{"d_model": 96, "n_head": 3, "head_dim": 32, "vocab_size": 8192, "norm": "rmsnorm", "qk_norm": false, "parallel_block": false, "init_std_up": 0.0714, "lr": 0.0103, "grad_clip": 0.5, "schedule": "cos", "seq_len": 512}
Each number is 500 + 25 x the weight over its row's rms, rounded and kept within 0 to 999. Layers, rows and columns count from 0. Numbers have three digits each. The size before them is the row's rms in percent of the matrix's.

# layer 2 MLP up, 256x96, rms 0.297, rows 0-144, columns 0-95
099:508485518497503469487515473497475473508481495476447471524492516469497488502449553493448521494463490491538475495551502503495569474520481502559491519510442523539499490508513484498511534508513469517496529510477505470493514438481499488490467484540485479501540470497493503524490522486506526490
095:525515480533465469505495486547516503510491499497482439505503520492457506490494503505515531511518512528504497526467507525494460528523513521483519494477485491543523495514473526525492511505465548526533477511509487495484556518452539507485503476489513492509473515581450499513491487534504517567
100:487520488517518519484498465539465510474505491494503492451532483543474504494515498481454489464527507516534501540442508503517494526471510486474509521502458499403494469508459493493512469487514454466529475493464528508450460534521507487513499484467484510486522496497486505505511487511485511478
107:548522521539496481484513498478445496490502413504503511532474547499460509517466474522465477479460510483479521495534532481501522482523502521454528509536493508463456505484510495477528520536511506489529484482535538508496534526491514473490498514503513510497545498479526510479489530497509540510
102:468500506517480517484455460530529484551492531523552523499490501471545507451527524524513495502500508478461472500501465524563478538494556504527504513522478497512474527510505515485506496501548481501538519488468520496504502469492475546512486534515505515511503469551467475500514488535488492479
108:469518464534549498509457509476496547488449501490471486487509436538506472522504520494501531490501501499495495480471453501427461498554477507510507494514472471513497497460486457526526511514502490510491513467460494499521508493544492530456492479465479504505490529527496526495490507491478495467
095:472527478533459542521484542483520479495507485536494476549513498539511502474474504538490468527529459512480496503463537494539480484501504499484486493501504494527490505515508508480484525492509512471549523506544458516503484491490509465466462501538527533500505514464560520493478477486483546446
101:525500537483498522474527461477503510492513523488503492495507539474477526515511502511460529499440498496478459460443527494532473492478515469480505517511511504451512515509509486454476486506489485501514491520524464502491547495491572445500522494481491496544501477489493538472470497561508517514
095:513457441505545505507508525520481493486487482512508462491536537464471515457496484506529498479509434484505463496519490458505511497480500494490478498498433496519466476512498522512555483470500513542467494503507506521480506520493472465468544479506536527507497507479485486446502483500524502455
092:469479524421499465475495466523468501511467535480487546496517506500491469505499473520498487503513510471527499488487485536477493519486518486476510500561468487488541475483505511467492502478515501520487519441463501489512499490483503490468472491524518478542526500463531435495497516497524487560
105:503514503435498516538529547511492513465503525501500495506526553484519538504510497526504461497507497487472499539501541493501519480496497494503498483481493535478491474522466438546422490472494493483506465492502507491491469554460472461503484490465475485547498488514476471514475477495504494514
093:505557530492498515480477531498497504496465501480541541538481536522473524514561507500494508560493454426499496530478464517531517483528505519505524507515486535528512475520534476501485514511501546492502524478496512529513503504512503483501527485521445476510492480541476529492484502509465527515
110:533487533512546485529483457499472563515472513528471473477497542510463472520480528502526493476486506510535504475506533483482480477540482528494478510488477509466545507500503476502456512476484452482494537483515544491488528471529499467498520499478451465512484506517497491546520536487486492470
101:487503487527523531501510470506479488492518544458514530499493512515496522525538515504508492478469475448527480521479479508457466468479588477494493488504470487536487493535496479505480500477519534537496470484479529469536507494460510421481484477521503522488476493507487474506504500526507527528
092:433518496462535482503494516470537450488458534455516505517489487524514506462505523509490521478497490499554503508484507519499500540503497500507513519498493507490509522470478519524508504480493516476490486514560499484539471480476557485483508486542471477492439491536451498511519482493485443513
100:529465463505554519491527518480491503521496508482459451484472478504499484525537516515533509489487479515480518516479485524486487502477496497449538437505519513466508434501486502493524549472523504514502519543508492478483469500516514512480506511522448555487481458494509526466508487498538523516
087:525467517484537522484509509477487527536516467487423490480487509516485475501520475531502505513527456504478474486526541481503527465518467516517539482493488522473483496466471488492441477496504500473524445497474490512448472487499480438505488478515482499509498476509483538479497531507458510477
081:481523470473484471530535508480470505542484497507500501540463524500470493547508526537504467476565495515460486521540484481495493452486500485451511537519518528482491486459528524485475500524509505530496488490443534548509505511523516463492509513479506485468485475514502508508470536542479506488
096:463502503510521499494499501506528494510459524510495511473445481482499499501482525494427497485513469539467504544476432514522446534491477468459484441498489506488509522552488498521509516474507481536515524471530499501495494475457527478509494482513479486517480540502481481499470498486545493514
088:499541504548510532486519527472498482508511527479489520506507494507506464501490530465504494487487470482513522510498478531527472482568508509541512541546505496517523518500528516495469553480529537481494499532521536524513470523521509501528478455505459531459535501480511496471533543518455493525
100:518512524507512480515464505510512499450498473519535460502505488509534512478477517515535460519507491511489514513466505503472498503523499552487527481530544472499499476548487504446520556519519465461522481558481493499544523557475537524520505505505537499509490485489490555501535479501511492497
110:466459464524519504517485530497507541506484532478530525529502466499519458509499431556462517490495484502506547499533469498501489507492498487483475519532501485482499516530532529481581499487503528507494542501537502461536489509493535474508486485482502487497491469496493524487500499487499472561
102:481492527552517497456480492537547494448509523492508556498494518514497511501488531501464511535499525469516494497499492458503489484516430503536512521491488494483482461535482516480507545491545499514456528533493502502465474513468490504479470460494525525509495531461514502456513468489520469510
100:483512521525489572470479528508511493506517552482476459503471527543511495497537525503464537559509449490483468472505505542474512547520492532495502457471487508483512523467507536492513545506482476531490514493461486509512494518499507456502472487496457539510513511499496493526511467492494514510
117:481463498475521527519491537544543494509433523472512504495474500477493471496512476481532500479497461499536490465466553485477506480497492482504483499469485490494528476502510521518485510468460506497480506556490427514497496477527502557530502501495470480471530506487485466509547509538520484506
093:461476490470494522494486485474487481512515494483469466495555520491484482501486495493533512513503541505516527528500481514509514500525513507485504490517461510522543530507504480544497504515520476480526528443493493469441514531470462508492514488476511528555580501541502522461537505511534485475
105:536475522504491483516522480558448512525506478494522469533446535517498511483529494510520535487506497481477539474553486509486481474476524542452489521481479505478514496515478441492558518505465488523528516550476517503512519507487492511525491489501524507504530492480545474499455526488497501493
107:498517502491469456517495507488478512525492521478478572487516517512529476556560500542558514518513499491507535480511493512494505498542521474468474482501505474505461496435496492500512485487451495509473561527497551499493530498503522502501485554482465495509495504512505494476474498512505483528
096:531539475478498490490498479457496540512465434534472527488496501502527518516494473507512514529520504506506471513471526463554493492467479475492567492514513478456469533463489523503469490480518489504535457486503505499464527501490483514488496531443495497482485520510548513541512507486497534487
103:504491467495483454530524517504490524510511500500556466535507499490505517482464542488522466471521498473532514496512503553512516465511483456473476536545511503543458503494501463459467529508523461489488499513529446487484522517487509493501485474504517481518508489518551520462496450514495525472
107:491545560581538527498515533506554504508478484489473492522522510473482504517488487510513514490507493514499536527503511508484487466424490508515485474510484528521511507495544490516458534509533506532445513493496517526525459484527483548537495507512485505493488492506522479478504478475514467489
103:502448499464471520523539535495499450498547480502506497566501521553494496482473500525519448514500468506520504476527490515486510465488515538477539496511509536531492505517513528483463552519493476511540477510532489484493516556541486489506518511469514497503526524488488511479479515466505494467
125:505491519504514537500488496500494499468485487517478459531509531491469435493558529454512517477491500500464477526491490490482515473480497474478519498492488542474482471512520533497477540491484523520523500494523503515462554523532450476494503501482528512461506561548487511483493480451495538494
101:490500542502532490498521539492531501476535514510517513516489503528489528499514454496513487515453482463536532473479501535516520506524493532486549513559490453466465470476490494474520488538496512524506471498518479491484508520526540515502564497501508500447484505499514467468518556460511503506
103:489496495558466489517466536538441512485479482485499525459476506512483472506471491472435490496504498474538499501513499484520503486496483519454482513497491506515473504532460476490504545524513440531490517494507535480479512507538483505524499518498510493490485538420497504522475528466504510472
088:447492501504514509496506491533476457453505471527525485499506442475479491501483475472476468494489455517518499463446475472531494455524513507485506486466526544461502544478533556479535500492521480525513516482497518501501496479508485484471541511489514536504506504503534513500501472455485546505
097:483531501538504553549507500515475439464496504524503515533488469474439569503478506469427485461500517466524511487538513467488498476479457486505505470511514519497502509479501500464500502502481477523516504464450516510505517510484479494504516499541514507500481512527488498508487501508463459500
096:508472536472548508526554453524507512438514516514518504508468547484493502494512472475506505475522508518542491508501536482468508464477443526498527468470483532505482517528452449475498543495484508509505503528528489495527512495461507553483489507472518496485471482497503479510538518507509490482
102:522495498479516510457492476441486461533514511478531493538485519498501449483505515457484491478553556492513472486471550473510542545493481471547502488487491507475495547477510508519487490509529497495513543542479523483518500510489536492498463496482528457475519478469515493477497492491530518493
097:520467448487438461532507512512480480512488484545508486526483492483483528500547484494501487482498545538532491522484552467520493482481496477496482519475528481466511523488503551498482499504557462540498506529488488517506466490482469468533467480490515550520466485513524476494503516483465517501
089:506472536531522537511527502474500503521520529481516528545514461508549520509495496480489539512462472504469483475471497533492502481461498481527472478471479481502509473485464526508513556514508527514506457515530524500515494487576482552480492535470491498483508521489514485484524495519501564505
084:537495512547472486504483508501482489484473485457495502531511502513542522506498457540468517529464500480509529490489512518491513528507550524509484517475489534492503517477500490475482537471512534479466472508517488547492516485510574490515481496522522558533520491521488520554496517533478545532
098:517482492523463466452481502532508532537476520537493481495530525482513502546503527518548467492520550505562486491498489522469483497454506448501497464477509551498523513463528510496546517478514493472472546511521492534474518508518504486476513478492468519501514502499531502531485497510490546486
104:487501486452480458531528519478456500512506481473477508534501535470497512534517499533480520500496485501484491547519547488582518493488543468503501543508481537524504527484536512513566521535480476464525509518520501509517501495483477485508497480510525522484542504472494496518503461486508460511
099:497518462511475515502476460525428479473512487492536482484501493495492513484508506500493441505479478462499481473497500501533517480526508480515467519524506466494496507557499491486529467543537467517483502521567516526450502474454470531488505503465464490516506490497496539522507463521521508525
109:522510519512503543513502506535500507451503501507505492485535509485507512533536505500504477529563491505517491525491442472526508491490470536499496451520558504481494522542499498457495533530540453490491523508500438468470514539516476510495478510480505487498492486475494531512472490449529489465
104:526483530520506533473544488457477529509527486525527491543501490496536513502517467505505464527482537493464494430514505488533471554447522517500489517458498496491494476504509477513471480499489490493526563525511510527499492492480427469508479499476501477496487493514531498460524509498531492489
092:500503536506470437535531502470495479545472542495486501484542528513526501526473526459456521518541561530520502476479536469498471483464531465513470491484492500487472519520481497476553484499512491498483505513511488505521524520486528453504497491493516515476471498522529527529547485495510513484
086:515498507480484546522476504496517484449535501457507546468484486467496516488505500455477515503500499535482461484518483465500490505466495500519508518541500455519505481514458456515478512476530517488444527542467480527435484511513521490511501535513518470477532518499515497505463488442524513497
098:524479534468491536526529504517508494475475509552510507485498482492522518501498490475495426520483517457471529472477500468477441508539508518518458497487510523464465493489499547468507542478531514499531507514480524478481495513500489472513528501486482492520459528513466522439460520493509520496
099:460500496472440528491495481516492496485466514510503496526478494457519504534540497495493508490536469496515502485511504491531514480457534437495463475533508488444502499476488489449500444511518516482519488480448496504498501503505493491503494418510527492495491492494504526513510521483531483565
088:521473532504468451508520497499515547509494487496515534485526502489494513511513459514500496474451524552538496507519498494519538482467496498534488464520476520502472497507456492474494476526541468514448497460540515499483498496474519524501443538475507483539498503511502516516497544545473455475
100:470507515491484543509514540553507481533479500479497482468478506490492489468514491498519525455535501543451521534464499512469546515480548533489520494447469513509504483542559468507501513476505487504507473500530527497513489478507472481467488510496505464538498471463498489503438487521492490496
099:541490525494447491505470475514494527485504502516511505473504530477501506506491519481510483471486468478561498483496483550432508488455481496539511481493477500512502481486482471481467501478507532448506475500511477513478517515533494512481435483499480499490523474455473450502527481530473515449
093:497521436517514527491506502498480489466455474504506511483479529535517479467481501501477573519503491499507526519477452503486524483513477523518501500505478498486492494483510533502482522416503570468512518459502508499526499464489458491509454513526495490459503476471494501496475517539521489514
092:519517502515478487503500506529503508497539487568533491486501504498489506522492527501551504473503505521483480485524484509500504527557425555538499471539502521530517482497507516540468468516493489472505513505515526513548495476502502532498467453559486517498465511463499515472522533515529488491
108:550487504480465513513470479469470490544541534528487490540502517528519472524548482462512505520491481483523497487514533497492508454457561493485492511483478519461507475535521486497518482531484480499538502487478516540467503484515454496533520553492510493503507447510518491470492501527483480523
092:468528530540513522494490513500490474515508523469505529477492549478508516533524471467502511493509492493439497483533478488495464487529512469505509442501523512459512546458483544522525519510476504508495488503511502457466509538537478475480517467476513477528522509474471478479454494553505507533
087:495575517509495534550491553493462491497519503477514523524533534518492493475519453512466490500494496501482500528515503528503470469491530483514521526499514522555495516470469494518482511541450538493481518480484522485500500503541502490483551497509471548516535489459516511478469541486491480500
101:510489479466456516514499508494443506469528472512510541492459446501511514492480454475490501530464532518510496484476521476511554522494502469513462512498460476523485512531473518500485447505510515538493452497477532512461491512496506526533466489522499505508494454500519441521527504467497508491
123:477525497520462538498503498549464481511480523514507563457511519495481517500518481492514536522468492482491545494460475480488494486519477486485518522477436509491494509518552497511486492453522528495525459522483526504537505516494491510499470523533498523502485477491462426472478489531502480528
105:498478513506500531490503476478475497516478493452533498449543507479493507480500446522480492497462507479503481441523456480475519448510572566510494456469483466500488525486489499502473492491504470497478476497481511515456507453538491491472481515498533499505534499520480475516498523492501502492
100:496438499474533489488477511506531471500505520482529466511512552482507519494484494499476552522478531496490513555470556503517470485472527494479531513490446551490522519511506490477474508523492463509535483484491504464457475548457473483499512473491470461518515513489506492504493523485472517485
095:523493501509499502466494506518450503501514529532500495527512481512512448503482467496501499474420495509509452498532503470506497489578524499484521448533569498500484500477509520534492484502537503485482498473477542480468491522517464497518485480543497505458502514498499525490524505511537489530
085:490478485479515515501530486524494528493533482511512546491438523480472502524507463463523496524476527480458502502537497484508443526490529505482490457462528521469511495523494487515479446472472459521500516483531517472482461500511504486512560459497466505505487495512480505480506537551504471521
095:472524502507501522516489548475496521540460522493493548518507495456490543510521512500493495480498464490443496514510494507494518468498484502495517516535515545474471459526517531463449505510496524469523521504462538518541510504491495511554466470520494535481481500497492458457462514491512525462
103:511514499469477506509542488456499476485483530514522456502434517527500471501495512455489539522498515511487518500538530511501511501485469468488520493526507491463512472466544475501502479568459494494475535514506469515516478523487543488468531512493492427501520505497520477531491461520502516490
104:536514509516535516524494538482506488479496538491479476537537484508498525559517523496459463509514485467479444484529537522524482493454537468449478479479513506490493485509495481471453498526512566500516486498477503501522502522526535500492510567506531534496502518512488539505521501507494485507
091:516464517493526520514451540496457489505491486445514489540492482535510511472484502508507508473508533502489517518503503457489497495473440472551534534455488489485545529473502512472508540494464470505518528468502479459520445500506513497512519504496498534513470505481502502477518522512503452454
111:515498516504475537482508514450524516501496494431498524487492531517509507474480507502534512517458526540526499507458521465519550519516496504510459481486474522497506471476538476555489451510481520477501509519536534483509506489471536453475529503508508493538539502517535533504528457518516505506
103:574498500512497514498547523517456539462532504475491495492500509486514532498529524459545495501510507466433516476562536520494523501491494499517508458492490507515505502513503505492497499521435488497484517494538491526483506507519491495549520496504565472475508488519534501471476506508486523465
102:496489483526484565524530502504486496485499467472494536508478528516509512495488476507538538517504441506544505489522480509490529476465507502492536527527472482488477490558511495509457482514476520510514500476491467543456500525434476555510489483489468498432508499485524526499502497485510501499
080:497511526471461495480484499494533471489524542515471483495510533530474554494488503492496506499512472464456466456490504499499537513489464470513549510506514530487582540518533518482500496497488547501508531507497496494526454493502526503534524527510466506463498503543524465456501516488496521500
086:502471495530545491463521523514499533543509530449534464514513493495481488486507501520509502487523513488495512530497482570506520496470542517479537524502497505508513547505489552519500495554518545459499488470508471495485500545465548480525471472514536506513489457518529511500511481500486507470
086:512515534502468507532486484465529468484463503479495534488519481523450497509529518479533549478526494488509520471471533556478505534495529465544512499522500522532468479474501504479523492509491465522459474474451487484530502550521513477493504476474497482525477486545474462506487493501517542497
110:534478515519503492431494491472475538512497448509475498490501505508509416525487488469512496533488532503480490489512467480473500516516512511461506545500495499479537509496510480480518490512456493505506503502460469510519467482505494446560487541451497489502483521500491512521524530445482496526
103:444500514531523526485517493469490478477476483507515508494537556546477493494478529516510496512486471539511502482536466499498520493553524513541499519467518503480503498530489514536485498473464517501477526471533476483506504458503509517522499526470468501524488474534443503498510523575512519537
119:482533489497474500527496466516536491508534499523472446496436493570476482504490513501523472554514529482476488505491522515483505500481470500503492499494505485482528525524549478557471540527495530515500491480502540510507513528471458488508501446487511519505505525483494503512477519467559479499
095:458478499517518503498506517481551492530505451516511490481487481489520484474489488518524505476498450455546464450505490570519459492524459521478493505525527466481493502505510479502563524524460531497497471490494486515458495492558478494519495475512483538530505499508492484489477476509485498529
101:506512497546525510509516466485531488486483489477540517495519520500490479482466502506475492560473509487475463484488545513465478483457482488471484505449509493506497527552488519508509513512511519473443502477495534503528478522474519497528532466494501554508472492502508532466557539529517504541
091:466481546448516473504481495477481504476506497499530505562503495526504450524533518500477491449495523509535488530493546493499490471503504493506494473462486550441502493509476519560483479489475503453531491480443510512501510495485480477536507489527530462497486485495485487491541495486492506472
090:496493447487493485499485516441459486464463490537486500512459528479547505496463524518530491527487492481533542491481514530496519485460527493487488520493501515546492508492480501512456476539502533527529454484533489520450516522468446518525526499499505535470506507494530485491506512458478495502
100:519529493541475540491458521497557466510496510521502507539494480488456513499512523522514532531483518497532458529528511490460506501462500513506539515507497487474512505503473475450489468519523501487516472480546522527543516499534501491496528510503472541529465529445528477494511506461534517526
092:481463478495493505488477513488493513510484527519504547554492510499470459520505533476474527522481524509447503484504480491485492479534549504530501496488509516488502545482487456454479462496471513510506516521467471449520427520451531469502526514496518485493461516473501486484472530515492530517
091:524499550470461497483512497521495507530510473558486491537492475462526506504513505491493473507509492485530479481501464509459511469516500527505493470550541471535496463484509484444480484522537506477531545501519501483500468479482488529501518478517508458495485533490522466541498456467495451526
098:463487497513527482499483495474498503482506552527528475496498545525533537512481500528482469520467501513507478504501470502511450492534513503508496506471508484469451533491523503442512517482508526479487513502541462443528517527462530475498512480503511544540524508526510492431524478526507530500
113:531512491467464521499499484475486492499506550469497464534519478517517507505509561453519495484520450527495512488473580476482502463488486495466472525452540536492527495506490505526504502529502528509520508547524492499529511505522483506534507469480520518481514502530550515475462489518529495493
104:465478481526498564479492512508532474534467553497499466495514509501508493491492519502513527473497531480552510450515512480501467498522540478491479518479521482469502494504542490493534489553515508540474482516493468451533478562462529482500473492483494525528503487517493507511550517503528517506
099:512500507505507481481530478479478496499519512529518514469467525554440479508531509498500529499516459549485446454498506513463480521514485502453489497509533507455442455493478506517550530442511496498476514498470532518493488487510497536502475512442482509495490499501491499500463490503497480524
100:507487506485509479523470490536507539490499511521459516487532460512538461486509528512518493526526509509499491526463505463506510494469448501481470427441509548505456523496494504499436484543522490533495515482477499534500507465516495507496499500487463524487509478484515541481498505451526478514
102:513497534487476479482470547503497540490481524522523543482520512475494507486518509527495457550483482510539499497466468543524507553463462553500530494496515485489507500528503499470508505491549471508515555487510518531530483523544441506487495494484498499486490531515523503508484495529495449534
108:511516459501521517495483483525538481551477517515507536531485492465475497495507530537497492469489540472516486529470530464507513486514512495499535508522486485462470534530479494497465545533489505537543491494512494431521463504477490460513520473477447487473466539518529504487507481475499495522
105:509439479480518492515532473528504502524562508529498482493500492484489521472486465508530473491528485533536492472517529543521490542477528498512487550478501492468510507516446509477493478455509479487485488507532495488506526493532503551516503496459549491504533462520504511536516547491471473503
106:487503513463536499537511506444506511506505517545514500466538534494474547542543522504527478478484499516486501497467534506528485509525504445453485485534492482493435488455495499489499504491509485498460497463498495497520482543507473500470484537521503504506507531489533459480528488538472515471
115:509471500469501504490491517538484442547517495473479475490503507491440486480483511485518511504547514528491520546478506474488518542469476491481491481488453501452535512496467529481501446504482484484492532475449490512485512522507486538485516486480540513543470498523478501501538535505534499461
110:507496498513490473530477494515500493478501446511443515466510500468527465511508422512510499497502486522467556471499490496528497502468496463486514555504467488510475493478491463468484467468508463495512482497488479482513519493502489525491443564550477523499516476495507490506542498470475495521
092:477483553511551453479501474536504527474505520484474534561478502509476541515500524523522530546521482520510491528499505519510528526503492489484534483504536487499483497486495491465545485509487466503505501456517480538481466507504577458476524503511497515494506478519477532507486506500555503507
120:501566501509504495537472501501504534489483466471509457462553480529515492520536489462492482517505485493484515514493528523477517500441470507464517516491481485520493512545506567489453516465484542521502500497476472512551506530510482498469486490501503477460525527551482499501530488507503512485
105:494517518478509495525503453524517484487480500499507473464502514537527526529558528514526547489507528512538500483476513446468557506466511497481514519514482477479498514523506454540528521497496482474477501533464530489498499543464473504467487501479457476503513549475529520507520481489479519458
088:534484528499498513527481490514502513503506483514494504501463469459464528494535465480521448466501526508505500498513521518511484485502516528511482473463531523483512486520494508535510481510497506531520452488467476589549544512525513451456523480516554525515519511488475531507523477489497517498
113:472546488519473506535475505495521498537519519525476534502515536491481473544508520460519528536483474531457499515452515509494508494488534506485519514541541494514500524525498504468514509507519520516505541532457512477538437510516503522478526522470477525483507467522467522494462530506476475459
097:524482521441458479490519547481486502487510454523436519526508467484470459542468537485517487466488527472484535500527517487486507472517494501502474492522452457459477480508508495484472487483496518516509502505498511519495478553475497491537517470541511512505454490529526502526484498524501465486
106:519499479476499494474475482471476509527488499492492487512478526501496509487484531510517474526504495482491471500476510497427505473534487494511499503515491529500486478465505486554507486522485519503519429516489516506475471490499454509558519505475443473535580473504488529457521498548515510515
092:517525466511490513509495497510481505493473496512490479444501496501512479443500520533503462505502480516450487473493483509491495498525539553464488505444513497502514554469479489460518457499517491535496486523502500514468485471515482480458518486513481522458472547517541491521556531490506502550
107:512520527514528464477467477486499502449482470490479459505516507461523496481498485506523454505504469517489519550460504513496494470508499509501511508523486472452544506503538543483509457515496557471505480488537476532504505525502502463449514495465485532478529531524458502448507519507502520518
093:506472479492464514471481494493467493518477537547524475494563463522551505538530486476560453554482523491492503501479520493493500490502505479519478472476514528506483522511500520504443488503524502441542511480505522510531510497505462544505472534516507483486495479543490521496476483486498507511
104:515475511507516493463503518499484499487533474541509465513469502487543505535479509490496482522510468469471513490526481520510459552530487516506600470495529496436491508475502522505534478469472536489540487480518455507518496508483469480498525501513513498458497544490530518496506508516512487518
105:497476460514510486490438483513515515495466576526484480511525493514488492493515527503520506517550523541481506509458483530491487568492513512463496506502531479521450535511528495482482495515553512512484520496486461477525481488453532515497514485496520512501495537529522541485523499467499470513
101:467485520479487503490479502519450463499496467503490496491525499475522483488497511526535478476515553525504510508486457510488475491475518523512489491493475508512497484513489511433513486527564523469483474502533535517484478517480518534462493473470527553522550536452517538487484528476539493517
103:535501504510450533511485518472456487463485497526488483520501514483491487498495489450503489479498490469487486499540515475486517512528492491505497509521499528530473521491521532513478517512487512494500447444514480523488544442501457506533479479450553551528511541480496511488475503471512553517
102:556504518490497507505483475492468482504485471494523565495509530499469472503523473518522482467495536509535532517506475537484512534527499492498489466523512517496531503567468520494529522509533507529508467482529503496512481511519511461470493472473505515499498507442519435463497504489546508461
093:500491512485532512513507484480518520489503494505477509507526522505497529504545471494549512520538547478556532446502504518437488494529508537524514538514501509547516483474497521527513461498507494525469498484494508541512477452493468524489492490499530475485528523473474507538500457465449532494
092:502465507480479521508517485474486468540512453486464487518524475488534531484482472537505480541508481488487507543494458475521510437542499497491480520448502513482476475448553486435520498500479508499517499515506478510466509514530481500525520502526500526513501523465516512486475546519515488532
100:537492500475518521494543492521476515500494479519454471523547497545487490494512522521479499506522473502540526522513529534513527467484527496487520534486467514504479485478454473488511494560527442518444536537491507529488465488524468526474478497500502503496522481485491544502522513466460483486
079:516490519432492490528550487493549472519488504479517516452538512476529479503543548477497524495510539522542537484476521511490473488479444497476516493504501497483532458478506532487550469482489480506479482521509530486476526471502484531515515496540508474485460488512489460498492495522490512529
116:497515532481508439505473535509492509520523515493453525495500466489505499456502475483483515484506493502519458475494493533474516511477508517500490503493538448480553502471492475505559508449500501483535495519489529532496431497499484491543503481521493462451510503507483484484492436510492487534
091:489477505524506478510511466526461505477496513513500518512517503490477530508534479513493487478518547537511515487481481500449494527488525553512530481507495492477456511525495517534498494441505471535501510501483544542541436447505493537482502477508508523508496470555495486490471549508521481527
108:489506498517489504541502503524525519517494531491534521470441502447548516519489464547518452493513543476499542498486485508491537477496517500520487508492487488490520512514534476480478558516485499450503499487515483483521543517510503484504490502463527477530547519495531500520451475520454490461
094:503491532463470538541525489473506514456494524473481520518475521487504469459471484499475480527492446513510441460478488499469472466472493513453558478483484473464482521524506501481514512496481502490507454484490501479501500475514499517498491518474500540515545559511489486452484502471506504511
098:497521468490518473535486474485487498558463506496488492544528460509475506502519476523515497541497483544464505536477487467508483473498560541481488482509500517468505512542553517505485485507526481513514499526513463506551534489537493477485487499522496466512523430491536505508497541504500481509
100:491537510486465510492477533467524548501511470455540536494425485479487482532554506490495500518476531470496505521505516453513514521491527456494483468533519472497480510523526469530516511495488520494530475454496515446502512524520483491506509510489505500477524500488498508501522509514460542552
101:456516521491453473528486471550468477488495478493468490518519466499516549491506503468528526501479516511516484468479500470521526537509513506502476466504475475540532447492487550502481522494496526470512535552484457489524477484513524471483458473484483501508512483492540477520525486482536523529
112:534478513507503493451474497500489489489512530556507481481473512483498453463471499480500499494490514527491509514541540464515489537453494473495528506448487471509483520522501551473498475515496518449479528548526479497491516477538503527536515491521514440505503507467515470523530508485487452506
100:515483511488484511509460475524523537468513499529549507487483465455519534483481486454463480497451512514490472533494442463488483445481503529556495519475479516494536500503484486485502476497511465495518461476495495467486476477486544503512508503508535472505503482504455505498476470480499486552
103:532494512490475523554468487491538520458479514490508563511500519499511482456523485528488481484532501466498497541513495520500501503509492452493515499524519485531493487487468497493501494526486522500465527547499518441486538530502481497448493459516499480482512541484540487525524458455539512531
094:511475518574486523545522509497501501566504514482499525514481496499483533481508466465498516493516481488505511495521498515487546490519517463527500481460465508495518488442485471476469485483483518534453527496486510500476512488522512437531497519460494457500512477557508494503521486543491521519
111:547499497486506507487467487492510521505466486542527501503457505522501502517474453531511568505461517498502457518461498475492519520520539506491510476460512473499526490478492532530500482498539509512505455516523509475528447497485515497487544527466520512539515486461456504471541518517530516530
103:503547465527471507479503488503559511483492514492486502497460533534539511490449486507499482516470490529482495485498538497510479487475537519518537486502490477482496484552533517506470473482466504514524477452491453516489532468500505538473523515514505471500557464458541499485483548502506509520
103:534489527493544518467470520501483526541487484545501527478507496479502532495479501522474523491451512487495521526505477492531486530490488463446481442535498467505529495507506458472516527522516513509529465459489504505464475460536543470508484511552498529490463474507470515492505508483481474517
102:520497532490490456490488529505502498481482503498522514505481508455522513500492476493529447492465535531526486522496456527522471480515543456535520516556537440530531493494503454472507516526535513502525516503496508487454516484488541471535468453522508503505508519501506500466493493524523514539
101:463518522454527513516490474505540498489504497538508513477444505541473513511479540522515503505482450548498463508498503440450490503492508486485523529476542509510455475515513509547493492483517513481503500455497529504542509494459455501484493500473457472499531520528531503532509500491518481513
093:483478504492505506513456531519511473501563460504501500460498478441499465478506487499486483504441502498481463485464481495504463447511516526548498532515463528476487511478478470482519497519503497479534505522517488524485497504489472508511495493502580509509491510509510482494534498491552443515
095:517454524486470444475488495535455526509475521491505472491499491462505488493510459470492528495494492505534487459522491490476506518512447514509528497531538485530545512496515523490490469507503495546499496480495507515482430502482565481471568486520505491502460472518490501507496468474480491499
096:510535499489519497484478450518470504451491514460530547508476496446497489477491514492537448475468505492516491511483493532503481487515531490482528473521513469493476519497494497493517534502503446483490489469548486529443565531486495530502511498495507524504533525509555512543473481507507520498
100:480499463490490482470485501459509520510478503495489466506506486485550485491485500538490466468513552544533567460523523508511485460469536505504459474469466496536501553480498457503464520495507483504533520509512510497490532469451535463477504509528528473498497503507527509497489481470527490493
092:484505528514545481559479508485531471486496496478483506506453490507458497469503526499542523499521527523514462500494522509485496455516464511491515493498521459519481530534487497519526521550476535544469501527467513474515514534529480502488526456454534483473526506531534519472546497504483490512
097:468452513482565520520464513510486498462482532499472509504508512491471525510509446464510509519532532482538495513517461484493501547503461521456493474462514522508517508533503493477463496500483517487496474506522509512474523556473477490502465478512483477488500531492534502457451515472501510454
098:538522500503506464493471509508477494529537512498499467458506469474457493503476494508503468470436508472475511476474515497513541517483522464478512550551514513486483511498535491542517470511513515493535477470482550509502522511479530445508520531477519529532509488471481487448471511508520481503
092:471536515487480526527508477499466505470555483534497524506514503473487511522496508477515510507478529501512499482527503513497482497506539504554503461487499525482561504506464488500540479512488504530518473556479488495485501519538534482526507497547587503513533502482540499494551533491505476508
101:509482526527529514490456492513479488486505515509510541484477493483513532568489512511524518501531521542513517493486490501527479546480469526482504529527534507497496491463532530488512532510503565458517496541455506516480494558532486492515527485446515483514479482503514537515517476520490545480
124:501475517499478488504503457510513486453518521516506458473490509503534477504516498478486470509514499532521510482540498490454503493463532504523457502490451470512528519491489488509525498486495459518532451498510513436545502507478480476489451546482512494494502526526421492505494509528497448499
098:515500483468475470497484549476521466485490495464503531523515520544496447550507509513461527527540491509457489457507499496490447509517521486459460511459542519513493500505499491531483533462509493523481509495468561478513508470490469518475457534480494518490487545484490518512516496494499508511
121:473524507520507499483530476498505523501486490496509514527515471524466526529498548541518529515485515484489518519526482454547447502499521541485514494447541501494471552477457492496517511559519503517537476517484515477498445461548483485503540517485530489499517492494521497501485480494465514532
099:512512468521540514512502508519508517489495519495493518529491473506470537509510501535501469491533521538522494515460503532518502456496539497569509526487519521468552511509497499498480495462489480542492453467496525452462456521477537468479517473472508507490472516546486504462518498473495519544
092:518441509489495495504508512535466443503527535472479473503482505518460498504542525490473495477507517489542479531493511481512552557468512496502501495446497542480486533538487488487490479477503498485437533461452484494480525520501484485501529495492504506512462480520472475515460518492490474487